config = dict(
    d_model=640,
    norm_eps=1e-05,
    qk_norm=False,
    attn_scale=0.125,
    tie_embeddings=True,
    init='trunc',
    init_std_qkv=0.021,
    weight_decay=0.0,
    lr_head=0.00381,
    warmup_steps=200,
    schedule='wsd',
    decay_fraction=1.0,
    seq_len=1024,
    doc_mask=True,
    dataset='wikipedia_en',
)
Each number is 128 + 24 x the weight over its row's rms, rounded and kept within 0 to 255. Layers, rows and columns count from 0. Numbers have three digits each. The size before them is the row's rms in percent of the matrix's.

# layer 4 MLP down (transposed), 2560x640, rms 0.0301, rows 1633-1687, columns 0-127
106:127107126112133115153112154169181130113135098100119113144154134143160151113134147172115129099110116098150105156148136143117163145126134136172129124111138123134121098160130172096160146152118096105160144122119167127100104128102112115149132129116093126160123130124103127134153123124159134106096164098136109114177129106154181144122170131156173155128085093131116143129143110144128137147123
091:103081145110126066130118151091125126129152105084105180120109138165092104143128134105130166126134125168129122143098127106105124110101129104146109106143149080126129143134132124118157162115153142110131200171104167112114106083138093084107148093118108107153149123130140133148156146137110130144101116154141109180141120132151114178158126121133149113149110110092130132065091144097142155154158
092:147099128187135131105131135147123137114149115114130138113091078143130132114106148156139165089107136158164124157123149108145142130099111109161114101103167145105072166133128152173155136121135104099100166098155115118121127150137158154128120111122119131100132130158119159102128131121112155162134123110183104157161144134123148119150066127117113109146144144096100100131120131120144160112127
104:146153162155133115149118100146120098131126083113133135135158083142155067079083123092112107142170146140129123157129092130094107082126138134147104110154109060139140140127149123127119155148119125096126098115116138122147121156088150091146107103166146113131143150139124129086158144112123097107132177137165134155125126123136130127125104135121133124108156116098120096100132121136154113122160
107:094131132124121117110091140129085097101087147144128156109118119116124117121107122143147135128071124130140136111102131138133150117099152129155162160181135087112112135117157142115137118104114095131100140114153112108098124181137170131157127096127108137155092084162113160153158121122141108139146148134139137119129098125136143125097119121104094134118122097073139130141125142110123140137113
094:100121131087111121111126116130090166114131150087163125158120128162125107125128073080099158113145158126101098139131156114110133148177192081119120129109163177127126134145147179110118139121142125145120108153115138108100139126103133106163141170140119138138133149178125174123151115130074074109141117151120098156131152123170160166117127151117119114117122146109183135136162122130149166147128
102:078145120121124131143083128040090073100115108115130133100100102123117143117164125160115100147129123152104187092087147187162117138143145149158091132173164124132113145124163160111136127149155114141139170155127136101124129173125119094141132120154091091129085156135112117162133116103126136136135117158157106163080116122134125138117152151129128118111146155137135135129120122110153131165131
099:103109125127157135105093129129127156113127144128112151139133090108167083107092092110118152196134120093126104126119136140162074144112139118145151117168145131131150094098107115127116171120108135184106145097141143115098107166142126171118119114118137134176095083169118158118135144115084149137188107116112143096157104147156120138128150151121141164115124127099171136130098130177135129119079
094:199068131162085144109180150137130118115153129097151116103053082144186120148132111187121145111113144159102131126095142132127126104142172141120136110105110114173159125122086117173140121095085106159148117145108138072167132119126075132104152132130115098130108123141137082141141182150106126160135141144135142107099128091125145116092188116137126115154127130127106101100141147123126180099146
100:104169081114110161109138152096123144122156141127137120111181142121110096168100169102121132122124141089122154140132156129120102164111067148121110136111130115123125146095121075132100135153126130152123150125143099147139112123149105113128169119106129119141107135079126112115124087111127134145146142112117159107093141150112140089145172098112151136095113170125095162083122133090108090090136
093:138114147093132131081109067123117159146134146114145205145121137091104140108130168120133124153092163127109127102150136105149116143141150113124175156133133135126133101092165103140122089116102145129112133105128123118118109113078132101111159120159081135083158168112165159082165112124092164105192133113165143139086158129119161101092102120145131117157156103113155125116157148143130124103125
103:094124142128112168141116096069171159122118137102161134086118152112173107136132068089080143126120123119119153176158127133116134136112159143115143149094127099100129099119151097082098130121120164166135102063128116125129097130127157121156114096167175116145149122100160084130144124144144140104116142152132185084138118131147093178108206109139148122106138098110162097140127119119147084167109
107:109131165122130140132116151158127130141161105092141100145160165137139141104138126124153144088160112113157158140121136139101138130148090113109139096162140110102106145115078172128113106123127138153143110076099115165131119108146107091099121104140139143134100077132109111126120086153113117131163098158141095170126138112154150141161137126147105135121107084149121126121106160127126098137121
094:157147141164083130124106155120127120133106100164106157157116161092120114124122156112091108101170102081160138067110118085152120074096161151135140143110133165176155141141133160151119132139087154127136157103126114174132108122139113117153082105135127163146120125141134086142111123095142127120100093125112117127143113137144124098143100119113113144111117089133123113121138138145115150123119
089:143099152133126118130158159147140112129157128140137124146134143106142094100111103128121097096111125147132109141119127144157115132123085090135099113120131117126134128115152139153138153127094096139126166115132101103088144091119113127138141127119119140191169149153141135144130171152108109174130129110136142146092143173117121123141108101063124080118144187135140109109146120127155126145121
104:162131145147128129169117149103103125124152188129105129112110100170137135111143150135147128146102146150095099127136157135127111126155189110102128168110131121120176111110144089125131133093115101133146149143120097093105171142157134154114118106162157108139116175163129103200100097112089143139126137149153130105096086140112122127138151130142156173129140133133122110120136139134131127131109
086:150134111138140112143100131131134097121148117120124097165120159147097162124150163111135138129130138138120156168132151094148140150124137123106094111127123114129153131128132195135115158144125139126142128138140144168131123085159160143101103139134102141098149154128132140139125131119123138144139108121129178126083134115065138140140141113136087178092178111136134133137170118134119116150123
094:111112120128092176117130139131133149101104128109146146109162128096136158147131108139128157139105114128119108111167128153159109093158128119112100131139132134095134155125167151133139102163143128163146142141110120146138127152112147118178112128149119124130109106158092149109122113091170130120099131096167104105090098145107087143146128142151151116133122106140149122096141134124117120085118
109:107136141116100145112128082159133116103114149167137153140097137155141093108109139099179151148115152136162108130123113091171090149116131105102124101090120144072123150086111066133119106137105142142124084126097114100113156119169141109162116097145093161120124101152122098168137107081100120117099167149168094114124070110113153139117122097108143117139154129144179132080137146115114134119091
091:156137125148108117121173142106144124103112095098119133152110124105143085137131122110183131115130134104131106137112165165129103119085128144144143129133142148151126070121171125147141142107181109091127148143090114117127105163124115158146124132127120097097123142121158156134122146143129102085140123099087122142132134107140134143107115088149118156151114124132153124170114124144122148146155
097:140146109110134127115153157103175121106136142115151135118130129134158134125123153151101126128100169138114121148125134139110122168138149122126109103121117161131098171149140124152132106110086132141107110122109122110155082123117138134146101107109140115114102107123143162105168123175127104109097122134101146082154147113164139118129093143128098141125125159111135106159090126108104148096098
088:131095088144124119109106119124169103145150147133100122132108082175116133130110094134107161155095135136163138156113139097155136130102085096106143141110131125131109099136152110120160126150132150085102160124169103126138129149159151160146148123144125093173102119118147106144131137135152107158091113120131122103158176097122138067132159129118134141117088096125132143159112144126110089136145
095:125122131080134189108062091122143102112166148124139102152133111140143181086087152122113096103163132107107140132101132120118087139126089117079105124163122142136115101069097144083064143158163119150134131105133117125080149075090144105165111165082101128099118102134113153129140132112103144115121095151146136121126149074133139125110121139133108093131113144105108155140155116133142174109084
101:124152095148149088141145106143115142103080125130105131144132133121128146115110106114152119130161147112135154111169124142078124136109115092115175142111116142090082187135102146124167118137133134097111098113124123126130147166139131110144136114100122137093099093146120159106156121126112114139102146139149147143100158125154130125141089120139175113146143093145188132145150088160109091090127
101:153156144168105140114124169065154082137118094146104139121178135113096206166105153095124069119116109146135153101102107119104142089073111112098096150141157116108158128115100129163112144161108129132120108160158134102108116121152147113123113158160127145133142127137122128156134116143141184131106131124138131146102115111158156161119164152132117123111170125099138123121128139112122134121154
088:146155128095143120149087129109064176137124126106110143115135114118104144161159083088086097152118148092071106124155102123128140115135133161121133135128104112115075145107139088142114134120195133125146114141117148145130102097099116152143096096156104162124136093105174117138104137089126112165103107126140146116124163138177123117101149115159144113149153116138139095134140147146103151115115
100:097142135081101144141115114089100142119132160132086124138066119148147149113094162161121108121167125129141154172154134143171139142137117125085141112152102103107198158133132167125122131128173105105113077120092116138105132175131144155155146148139081112175115137131140127133140137095143074096143122115134160132070144127151107126122142133114178111150124114097169129131158138095146144102123
096:114153108127085187150122117120101114160132085111091123183136104150118169114147140148137150176119120186146102178123148155141127142125068115150097124150096118101134098102095124113161117114096092095140133178140107120120162118151118135140159130132123082144135127135066139145117129113118143141152136143154120135086077191138131103125099148142121084133149147137101128111134088166147120134153
104:139133106150092161143134115141108135118128110138115110136123086151161117141106144133139144111153140096127160109131163091135081142093096115117149145117148071166110155178126131093144105102116130138130100132102152127132138159140160150116151114126149154131144137132160101110130123148107152125170204123123165125086150119108157139136123138080146122142135112133185134122109151111093135113145
120:133102093158165124127110140133110123113142107130108106123155146108136161093113174112098108077113111135121154114160100120134142082140097161145177131095138127134145103165146123112139125148137138149149130113120140149103074161118160101102161120143111089122129127128077087143122095148130134102098164077108119140141117133183141147114146128140166136090104123146125139089113153110127134135107
105:143107131133111135126087128127131114124152107133113120112177171099097086089150104156084108113115133141144150061162143120200073112156115085121136137146125135167134136134107109125121112092149143111132167105131119127147115115140188157137101131126136142128151119159114141147139141082127147129121146156163099082097129178149140161133143141108142063144161099086133141117155148201094162107107
095:094110118119115124129084150137140126153129144132165101137095147142116136109112179141117124148146077131118142123160103097162140165122146184086114104193133124121097131122126131126162122133146112099114103160125110139120171110118138106128103112116082119132105130133122095162112116126158100129121159152141119143111126143109143143132135129110147126157105141110127116139080078123147128170133
091:163134105164132142145120124174134145106101139130134115114149095150098152160149123095129077100134175134086106101152125144146147162128121127085065128084130122132172102119124137093125160125151157144145126153141102137136125158136114137140132168117138139130115109162140135142159153089117130159138153064131136117145177163153131119128186104106108126128112109128143133111130128138112149127193
094:181093115159131118141157171123126150104145127145096139071136113135124133093142129135111162128171070108113141125107112109146129149159080150101141124200109139143141140164157112123098120097082127091120166147129133144088115122136167093107159154131083136126124134130099136117116132142145170125106109160126127097147120157145158114137074099131157083094065151129112131122112153130131136144088
086:131136138110146129132093159164140126140106126195142154112124148097137121152151175121126129111163111149092112141154158144108152118123139152130163137169115146142130129143105142072115152141108083149109113124121132130091133125069164166156085104088163153115113135111170145127145133096108119128126095113126065118145135151126119130153106138118112120084123133124100122133156136121097157156111
106:131140135191108103122147158126122124117161100102133168127102172165148126083067121154099160107071099103127157178149171137150146075101180129138140158135098097137132145121146129160130117109139156125140107134137118147118146130131110136104106128138115124151138151149160122104093146122113143132148131132082174113149166140110147151127127130114120146122114143118094123136149180117123138079136
108:122115148162159144147144122147130139151064139116106109138125160127081102158143135143091129110115112130148162132104121141103113143127101158135145120113085147118098126149114139133108133131164113094137093144145106114165142143097109174137105113085125168093121102164146138141092138144151134131080101142188157098115108120067139105127113132147180127132154132126110077129090170113138131110124
113:083099137097136138102101128103140134143119102132103201104130160129104164106139116164100151136126189138136111137177163113099129152129092124145124134114122151139103117140096157143119134140170119107119164093124094102133124109120105156145118110118143160135109104112140145125131122150151129148132139148102180141157174145139094083187176150155124089086196101109159130120128148077145147132156
089:106126127147093138129122111112158128121121169182154111160102099117149081120123124136095168105135153134143171094135139136124142128111168149161124151149127138121168101145106102084154182148163114140126136124133146151120113100104099149121113128101076118078141137144134115147160099119095101113145133110130114122144117130157110168124131114138181184148113114145116132125119142110126137152086
101:115098117134153161114106152133145191114135142093101112139105120126142116107103104103119087126169125091130142168124153096118130125148144121111133134132133133139181186125109148105150118158130152114109140188115144120138102154127145152154132131146151109127156148077121125113107121115111116087161137101096111108061173135143129125125115138138131123136113142150131116116134136122115138123125
113:068127137160120121094137114152094175134103127107134098137126143142117139100177128108119142152108161130115143119114112145149101129140131169141095141121065108099147146153120130086102132156119115171129106069127136112131143099137151132100134128160105163149111132081099105121159121137068129109145102104134088143105110167114146161094116158098134118100136155147108152127124119170123146148120
097:183126109176142105132130121154148123132104119123157159137137130114121100137133103169130118162121116150124124109146117127139195143153178131144164152142123151149152148126097160165154145142116134074111128147151080160115118138096114110130140097091146127155107117160156135147101113085115142142132142114172126121125173142080140124110120128150099162097131104120111121098150079101153160117096
093:166159152148087123135158131182131135122113134146090155135161133088150113108132121123099133123177128148119106134105154102133131137124130130158155145127115145130063108166136154155140109104094128117089113164147125095087127124129139105122130112156161148170111113171081112139140138166112140173125178110108089143150100169130125164138138137122134113113162109125110109142095101122137135099154
088:137116148125201134116126104155152116121118127136093176125159123134164156130143111154141088153107174150134134112093111120146140135124154067150147156058114139162107096121144149182180178137166127115155074111116118168141126114165118118119126148113105121078123148135155131116113089083126077165132143201135136120146140163095127133149170145101192114095096140106124146151126118137091131116150
083:130125112139141076139110086143134133085100143112162120103140103107119107198134143183120149151122134142103130107111112099108145115154132120142140104098126120158088151138121095131188130105120138152114120139111154147155127160114115147103121138122126086110137122128136116146124093136117101098098084128076158152149134117136106124129154129190111134119101149120107147107136120137105143141119
088:129135126104133115165081146141146165121136104172147116126129168128151118146101107145122110124114114114140109161107133140112173141179172140182119141058122109145129105102121101103135122114139083162131069136140169129110140108098143180094138093150125153128125150128141110125154120130089133130132120169131128145148099132161157157131165096131150141145101116115123148106098125100146130125060
097:175142083115162165112112147084175101112123123090160140089142135107158144066124105133109095155117130130125107119107133115107147127107137146155145114136115170152105111118146107185107155141115174152160147148143124118113119145109081123087167108141146110092117107128122118167124103142190113142126151129136116165152128113127136107132157151097110174116158119127185125117133141107145095122123
103:188145116125119118139144098139190138133110126112093093095136142160085135106133120165126119109125130132111149165165112169105110094176127162160180113101169148145157181093129151156144104148107134141102151072120125165125166126121117095110105136113122112079119122157110120123107193111153136118113113102183129103145085142138149114124130112160116125129091106154138111137106137104127135141133
096:108118106084118145142095146095101143152102131147098109131083118139147143065112125127158094162123118103056133132120135152154159116119124149135130129142124146132080164165126139126135127115114122137152136127096124136122112098158112100140126086138137099115145112090147134143130103144128128109152141147137147149130140118156098151098151161149166102159129109130119152118129130125154089148136
102:121122134154108124119111156103094194150115093126097137107097125092167159131150145146087120099114125109101124129121097164124122094116107099131142141132179115117135111147121122128110152129186133147101091078169130099167120086117077076118135118100116100155107156138135128132110159103168119143109099163115129135163109164158150136123111112118146120141169135133107152145104119173110138113111
104:144160126125113131132106117110142097106100094163141129140122137155151119151103151121125159115074118139103119112071144139124123153125102096153129154132112086136124095110162114141123133134071106122111139162138098153119135120120121104128118111156187089137128147153127168147125092128122147116095172111147111099147142111098129139155141152128136143135154129122106178149108110124119132107140
090:140144134145085118079150075161129157099164155076208168147107110176113161114132170155190160139164079163106143126085140143134133134133140103117131148147119086166110088117166125119156105156107130128114188097159146123114125130119149127080144168138146129127135182167110129132090068096109154105120117090110137134118169128135118113133119149137165102144137142141162105148123143135119141138150
098:126166122075094100092118112091118172106141093154088138143124137133105157132133098157108159152149138140130158130141137117112075098112094166126084159139127143102186099113150132141133187099138125123138077148087120116170120153128130127161118115147136140142134145138150172098138143168104112109124159097158120125119144128155134110133125129100135117104144128149100126113104169122132151152092
099:147156117128130119105101130215105170117119164116071145118165135137141130119152136146097113101115140136153110151116151132114105106141103155137126136126108128128121121126140174128143143157153151142131138095080095103134139090107156112124110094117134135135154147130159142115150151153162105126112155111127092107126151128130133133134139095163133092153108172143104065084133108148097103107139
103:120140141143094159133114166166110117152153055133157147149151116126125145149126173063158084129144155102177093129112136119094105096180101140092127146164197137130126138143100162093127123133089126133100137087106125131123090146141134146112138153111110108136131102166131121159142110140130109099075115142108122145116112144144118131116106141103118119154128075149172159119129139189182111093135
# layer 4 MLP up, 2560x640, rms 0.0301, rows 1634-1687, columns 0-127
095:133140085100064126154131130107067147137124135182157146172176102132140127129131086135131132098151160113159153116139106135159154150144154136124105113139112126104179118109156144108112108115129140118123126099137155141122112141078103119124078108112110132157153129124139151125110126108116150121140098164128135166120099128124110137066149114113128146123140101170146132147155099138102126162135
090:111144095145141114151159143123152119107098151145086124116093154142175162112171090110091154096134104121124146108152101151121157141097140114116136129141114139128122109122085148126139155099121131147129072126092166099120090113140097152126121160150133112131099117086138128075119134087131109102116131116075127124153110143095108149138170079128117168131137113124169116169139147151125164114129
097:132114079117145123099167183129127162134136133126095120084120177103121137143123138143131141135099140113124161106144099138131154138112122126069156134103073167144090160133103136107106113115143093129125127111119076098077116094158107147130127145115131112160114102122130118146158113138155168150107089131097112139114082168116121134089146118108142122146116130179161180124157144141121172110116
108:086129128121070146166147109142103129152155132138113147162104090112136154148139129098139190145143142114117136142145123115142154099122161104121144098176134131123186119115122117135102101077123107115139100126113115113120180171148121112152108147150120114115129138136083110102121155160103100106161159149105083115081121135172095107143141148106141093166155145115146170157131116087158117149125
088:152143167118124128093107149120125111161138068094136132134153088148122101129125104160166122137138120130119151130110143094122143109102103147128126146138141135096119096127156140133104118122136165106126126120126080141111155117125148171133147113115128122115118132147114115160120140132149124161138091143151116159127134151166105161162158134106143110142157154093149144089162113107132123112114
104:067077142148143115165086101096153112145115087067129126132137115152151091089123142140145142160147120078156120086155134174105116102089137159138085098133163176158174107153122161112104119083153131142108119115139136140124142156119109133130126134137098122155137137121151137101144118104129107152124122123113156112130122146166129172113105135115102104165105086140120129116138117103145116134143
102:108122126122126128152075174089110143131111123115107089145140083143136123148117122124103151088086100146128167147077138102096130152124110133091106109110091156140127095138155121159110126139110176170152133115055088153112113153162136181137101103154094115153133103122124136133131102107145140139135121142106147154124142099180109120119147139130126107138128090129131084140151111165137081105112
104:114119143142091141175108135116125127147143102131103089134153097127148110133096123069122128109091136087147134101097104136129125149108123156114117122154112118139193167157096128147116161124147210159135101105100164131107135126156144112098140125123132142154153111101069143145168095137136137154163162089119191152125105133133121156154099133102126140120145114098108154124137135123095143156148
095:094139157107112129112115139127150119139165117089106106152129123109167108100114063107134135108102150139143135093126125130130098157124090086134125120145140122135116107098131156131121115091130162138121088119083106102123124149140109176112083104123158112136108108103133119121099118098157128098108150139044147122121137135129114144164147152123147107130154077108147127116146071171150117141135
100:158119129138072135124096104135127168149104083077166104138150139115118121113177038098156162085150111079133153129100161164097106098163131127103120126110118158149118128114128162093126140115158095109134145127110156161140155163112136073166135124099112108117146139114156088095116110130111140104101088153137094119123103128126105172107130128119149097190116168137132178164148108130129082148129
096:125121100131144132114117133102104089136091123169137099102095116132146148112138143163154131129084134104116130108185122192152104126086133136138128105151146140142133141124119112161122165084111095167109145145114151084117174123167157147128098134140130128104126106167112125124126148151136116061077112084113102174079125124110107125132106132179108172152122128142108107165118118111178133155162
109:139140144145151153152151169132154137146144074120116093122110146105114130119121099081157139125099089103141134150137126134148104134144105145091080123111132155171121089123118118140112152159122113118147110178154105153133178122144112135135148142142082115141143107128129118150126163117147139107095104099110133161157155133153133135089097141143144152164126129133141156144095082110137098152150
102:134137100138146166105088180090120118173118133138105100081119082172136123062138110133151094109125135116082169125170148128140127136126131051147086122119141142108127110154133112075126146133144167113151086086179140148110167111110126125127129111132129143137143095184088163142122141129138116133131052154118104146093112120122153128124138149123108148135115101166120115134163136128103112109150
098:090086113126142123141132121115127109113111112132098084181148126112155155119193112137098162104105125130134144119178165153089115133101112128114105116145144125094141094110129155185118094168156133132129143130146126112151198129181105145156116144130115129087132145072140190117129137123129097032177099081118151137115146135104128124155142103117087149135146160130171110148107117157129129145101
096:089094125117121132127143095178113089128094157120120141107112105094135116145137110158126118120096141097123155133119100153108121091134141091106102133107160134125117124113156148117112129109135145108110121146127115107120156171118134122153114171119140100127121113116127142103139128151146092101117126125102136159160074126131152106151133095144130134106162142101114110116092131121121174153176
079:122116153107131158113161097105106137129130134115104162129135109133120147099131104125128115146133121115131134124122095126151152103140116173181151121155130131134129108130134131130106092093107085111122132124139159114133143145145105107162086122178155093178122166123127108130116155065140077124097165105094130121116120138145094124120139113132161149133169138121126159146134109126148142153158
101:103104086122101130144118109110064114139135088104155156155171120113128117152089095116101153122144088087133144118106154146151163104084135158121134131137106141137158096076114181134111172167159110155153142166120148124127103138146140148127100149119111114115125122174144126107153116136099151129168110118132142112104114135105130149185088113111098110114087096128102121155140167105171147093102
108:148133113135131138144094170139118095148145142147113111107118124089127153111128118148158097129108105138145117101124098113186095149123137118117131097112141146133132099094155141180098082124125171155145086157124146124133145099166111099147140138123109142114125141151143147134106154171156081120108165108099102103169104116139127134132093130154089084134159151116162147136109128136122149102133
077:101122151133124151135110138137108155144155151125156134128130165144160144116133128057103172105115162133132154097111124096119114167130115160095136112129098139123129116125085133088134104122160152169162110129142155123116140138165116101119111128105140146150142168105104134161064122091144125165123117121132169104123110175161108083160144092168152142115121123112122174133194100067116104120112
104:124133116127162097157103114124122150116107116118124116112104094169142172116139131119141120142160146101139136115151166154095083123105134124118107140195162109121099127144151103157111120089143145132110133139076111125116146115144129104129162156112105096124148155099128148152148101119108119109160109107111145121116109100128120134108120165114144117172103101142130145150146171175136112179138
098:120111153160094154133094135111120151170122154143102107124183139142130083153120134140141159101162126119130119139097118132099132146157154119139112146148107142138134160127164145111123157120138106134165163103065126152090128131121160104132109115124156140162115173121116123143124119096140112101107132136087139101134117118165133129081129112145139143161071129099150132148128108141103161143108
094:086099126157102143143122145120108096126124161160155126149142108120117132142173124142094138128102142092138122121120096156130115143142132126152129083136115116159152150106133138124084182135115115095144159135091123155120143127128125147134156121165137126116192123147127116130109104107133125123155142137135130135136121102128110070089137106188137100116158106117117141157078126191135124104130
100:093160138167127128151098130103115159117113149145083131102106123135120139127153128129124106144155122152115149101109124128094151151186141141152109128106134142094091135115151097161109121122105156147137116135078117117138130095158122104143154174160119097141125122148119173147128117147142111113105110134128130104089166105139123192124104120167146167139124125147133136092131159127139083142147
100:125105121186116130096131151102124138159159154151069150118134150105117118161145151143166175128102132114103164099142133146136133137145124160108162100127154153117097098119091133141143087121127070139160129082086136149123177110105087117163104127086159129102138129152150097115153132129140096139116117121104129102135131141123145123096139139146121132126148165140138173121147166142108150131107
084:141126097146091118098135121148137139149101135140144052165142118148181142146158131152144152141146110088117134136159135157125070148121141066095125110115114154155148136125129162111150097117087137136103151094134125126069147140120114112132147142089136112136096124143099116175110137089124133098161122131123140141139097146129107144111106106069105110115146134182098111137128164166160122147079
093:138136135122126109156141124154162140138155142111147154107169120113164136118172104134125142117106119125103138119149100130115142138124131095165131138105094149102115170127112125126112183131142166120139124129111159195149121081154097099123146148131160148102131134163142120081123111100122117158130138148130189147136111174145139105118170134154114151116109135143136133122149132152138091179152
102:142143125140121166147150133136091119148106109109098080152132111176126115176117069163114135126114123093141158134096160139122120147135092134110136120127115155157104088146105156086145149153113101127168104120113134145110156121120132153148128114126154127101127119143132155135134192167118130127114157106109083134113106142176175166112128164113149112140101070160093147113152169136166151093144
111:125123176125153116125127143147118152147140111144152119073124086159148130075131112108146108124183135134109110122094146150165091108154104102162119104147137112154150140123142133116134138120095107108116128146135099122136109139141090134131158114143081119126141149198146091084141170119120141159139090106141129132127109076157164185108101143122152155174083169107130131103121121117141089181125
112:111084079131121125171119141088098116141142139143136115133161114127117096095133095122175135119118109151083185086161119135158122115119120108082151133117139135139144128135118189142104125155083129127135163127133099145108137138123109152150120108110074080138163100134139167118137154152105145130139134131098139140150103121126079096111077148135131129152098122170123120105118117125159133112106
106:106165118115161143133141147151116097145122111104141089155145154150122120116101125121088106109121120127122118124141120131115132138152116140107213106142076132133144094148097118129117172142118156091139082156113137152139095127120110152126113158117073098096185126105102106090136105152150117106160146080141141148119125127118113117126081149139145109161139147162137148139120125089118115148182
094:112136110149124142126125118149084112137146108116102106149122125142146067103172109141097140115146143129105109129136117172133137141101141147116125109107105126148114122103102130139145138131087144169137125124082120091149152145139148132119136127125152121136119081148182075132119150149113161095155112128076102128161150168139107165107135141128089126133086132142119117130146122154128180112120
106:139125091145115137139137169140130155123070063186079049105099124148154119097083126145104112118154151134102155132086139121127126191120190136105115100113081149101113109153124144078113124167126140130115152115120142123114146076116128144174104124107133069125118124147094160108134116101144148132143155096143140082128091135131141157077107121123149131145113104137137187147118109180138115161105
100:103125170115070120146132092140121099118121118110126074115120128130132165178170155094185126140090102087140148149121122098121099144094125147125134129097114161115106079152109164120116140126166103140143116119158130149108144180139109132141120144113139111088102112093156097119122123130140130113118144106129169146136138144106141182148160090128119163131131109114114123140181113129137161160139
091:151132111085102137131106122133085159121106163157135078108121113138146140133128086090100129141089147123115127101127140103130153144125136107120082127194111092135148094086118151115103144096108174180150176109113155158106136124161109132128104154111102099137174120136108166094149132158135125143181150088119128110143115140145138138120129115198125150112151109178138110135158153160122136136118
111:098116126151052160165142111080150095153133118148120105156126092109134130148118099111113081101111070115095146127119125118109107100145146094154085113096130154158160111122138093165117194111142096123140126125098116170113129083136107115101118128126107101136122122082091137109135132123151167094107170101118104131150111107108112130147166121156124144104163115108101149138142085142138098116150
106:136119092120117138172107126134123091144159120117131098198155116121125142114127144136152110147115139143147128126092143143115150161106104133134115131096088109165148113132129112168093133131116091103159103086112101138096161106147119095164090108149090128120138176104138127186068136170145099093154149138135174123133140092122097104162167110106072141157128115126137116139111108098163167109082
105:099120096147124144113135085109151132114095123134090134098092120160133103110090140126099099132142099102112115129091110127147105140159145145127130103154126159166112119158100139135087160133149152113162149131125162125106140137126109126111124178121116119133106118116127161120128072108215138131144110081131148136108149145134147113114094113118142161160132098166142169128094123129135126154141
098:140083103121103164142131161102154117150156117088115092141106110120163126078132125172093168125135104131122117117106141172134134124126162110159088098141089149089145125104115170117120108134150162112160139162111127140098146127137120153178095161104104139082149146130099099148113143100164131118123096128132092117152123135167119084149117140108118102167179136110137193109137107150147112100108
102:110100109134080149112106135123102104137124096143139140158113120174126097148137120178157129133124114093119117137139102132116145128140120152154112111139083110135157072107149137207125167142102131123128121152120129135117177154150139145140142125118125117106125128153142147118131119146107122136151080116134072165132139086154086161150136145181121148156129120114115107137124160139154098142151
111:114099210118099144092175090077126116141102095101138142100106125106127108122113110112112162116044113129112159117119145101183135135058133121111068137125148134153122107121131129164113127098178113123125119164119121122129150111162081085147120114105140125139160123132133089125146095108147105073093101140157156151145090153124133118163139134165151161114157100120129121145114122123148149154152
104:096129107136132110150128142134097099117116167146099055116126120160126101124144089178128112078154161145101160119083140131101145117113137129126117119135126147130120116130120155111107107150113142136141095133115111087105164160119132174122162119156141134092115111129127140143078119112128116104164156108097118168139129130144132171147117130122118108121100150142155096123150151141107109190172
097:079130145095173129155096130083102146142109109181124144101096124134139103071147120166123144094141145117120125096118147169091103123142106130103134089094120157137172143135092094092101085159139103145133166117112146132120118093147120114106133154141130089099148149157177181146129111117135125087143093138065130128146126068098124149088077143149131096114089092115144079154132161119152134109092
080:165125126152107111155169148112138093103154126119113120166164125147136079161166147102132181130115115141140163127131125129101144175137138099144160138177137151137097139096122144141141119106129129101151174144099124172117102134141109097136102123138132164146159132187095109102103129115131122121143107109115155146109094169135131067144148132155093137141130123118148123119112125138185143153156
087:076111105134110127088145120073125129098127106108114120137123139140117125143136108116115158113107091108079122129116107143117120117135126139194135094125137151188113135109131137162133141117085143105147180130109158111135103150117087132143160159141144096136131143112119149091121123111178127125113118097122084146106112095162156135093126137095142127118132137174146115131115134089118135159152
094:087130137102151098120095113107132099125140109128143139151138138133172144136090160121119142118107105120145125161152137111151167138140119114148108111104097146123176112065168171122143119151114141157124079132135117105136147121136158126102143159121078095137150151134185133138082135119118129132100100129125110146112107159107130124108145124106109148153122156141105100144153123130106130150141
102:126134135143115160128178073080107104156165095077087122104127075100114131135121117116088115133113127086097132104113115126129140119147153177097097131112095181154114095130158151138091108119154143135152152173069153104101099149129097135133128173161081111121125139143139063095134121158113108115096155122133115113089132102142105153101159109153140137134135148143129165108143128125123092126141
102:096130140140169135155139109148161138131155066052101149143126061117106137159118081128160102126109134122156127120091102145147084098107160147137109122139149160135126127103154089172121172079125128126121154147134122155134128083150101128108144146123120114129113166127136130079179131151130132118134152117098131107171127118093116119071123133162128094147132089112112098150137149097134134130137
107:107138153121137142144132150127146080142152087154097114116104158129160172141102131150132117121081134106129112121167110153117077120109100127122092128113150178109109118108076095141120124132179080086156081105122094148113140075127121077173093134125113127117136143139135153144134145139120084073132127105076125130075138120155132117136140135131146116141090124122107124153144168125169154103124
103:130109152117162150167076107130125128150088105166103120168130099142143127130139127141125133082158148130154131101093112135137122161169148104122128097093143137144092187149110077096103163147156116110151112111100122100124120108128132099153113121128096096100163155131146159113078129142168143151114117146119171123144170143139079118080147075142129126156122109101151147159116128135143128117133
093:105144116087056178105101169091104110110092136144133106130137130135203116157113078114117132108111144093117179102093140115171148142150140130127119096126101114141134124096118119099065122112146130133142082111120109119131141110093147118120120142122098138126139127191168088145112157113123131132154163160171144115152094120140098121135120130154090112151090129133115118117118171091122132145112
096:138111113178092132148126172100123103136108172131114159126181144099130128117144126097119117082100123169083163118062127125150136122152137098101141121149108122157111117137172123141114133138138154137128153078138113140128099095174154153109160104140164125093145119125145121074121125105165134139139141126121120102167061128109119091144165126129128095111159116153107129119073131151106110136138
106:120090134155097142127152148103167155127130191156130151116095117139130146150119092144112097133111105095133158122131132133111149111131122133083157117146140155145113125130099152171128110152117093110138135153078074090139149178146082165146124146137115098121143095164098130188119106127161126121085106106130144165108136120115108133131137135154123132127135153146180125137119127100147097141121
095:123192121143151140126156123124112058152132139120147149124116120134173112137123137089172112134144144099070122098139114139128106087112168116153140136179130127126108155089114132130138129106138098135148128144153117110083128143131102138134108133130151119098152158132195121129117130132091093103129127124124135155136127100165115149073132112107144135133179104131137172163145148121124146152101
101:127133153169126133147145139103133132127149136098111109110174095113108113065145170142081098108083082152116141135149154142124131133041149174129101125107116134138145122150111135133103139161126109142135120134101101127151122135132108142126143115137071140170101115140125126144160106148182123098126149123118121136109124091103130126131130121130141123190121093151190139125153111133127120165155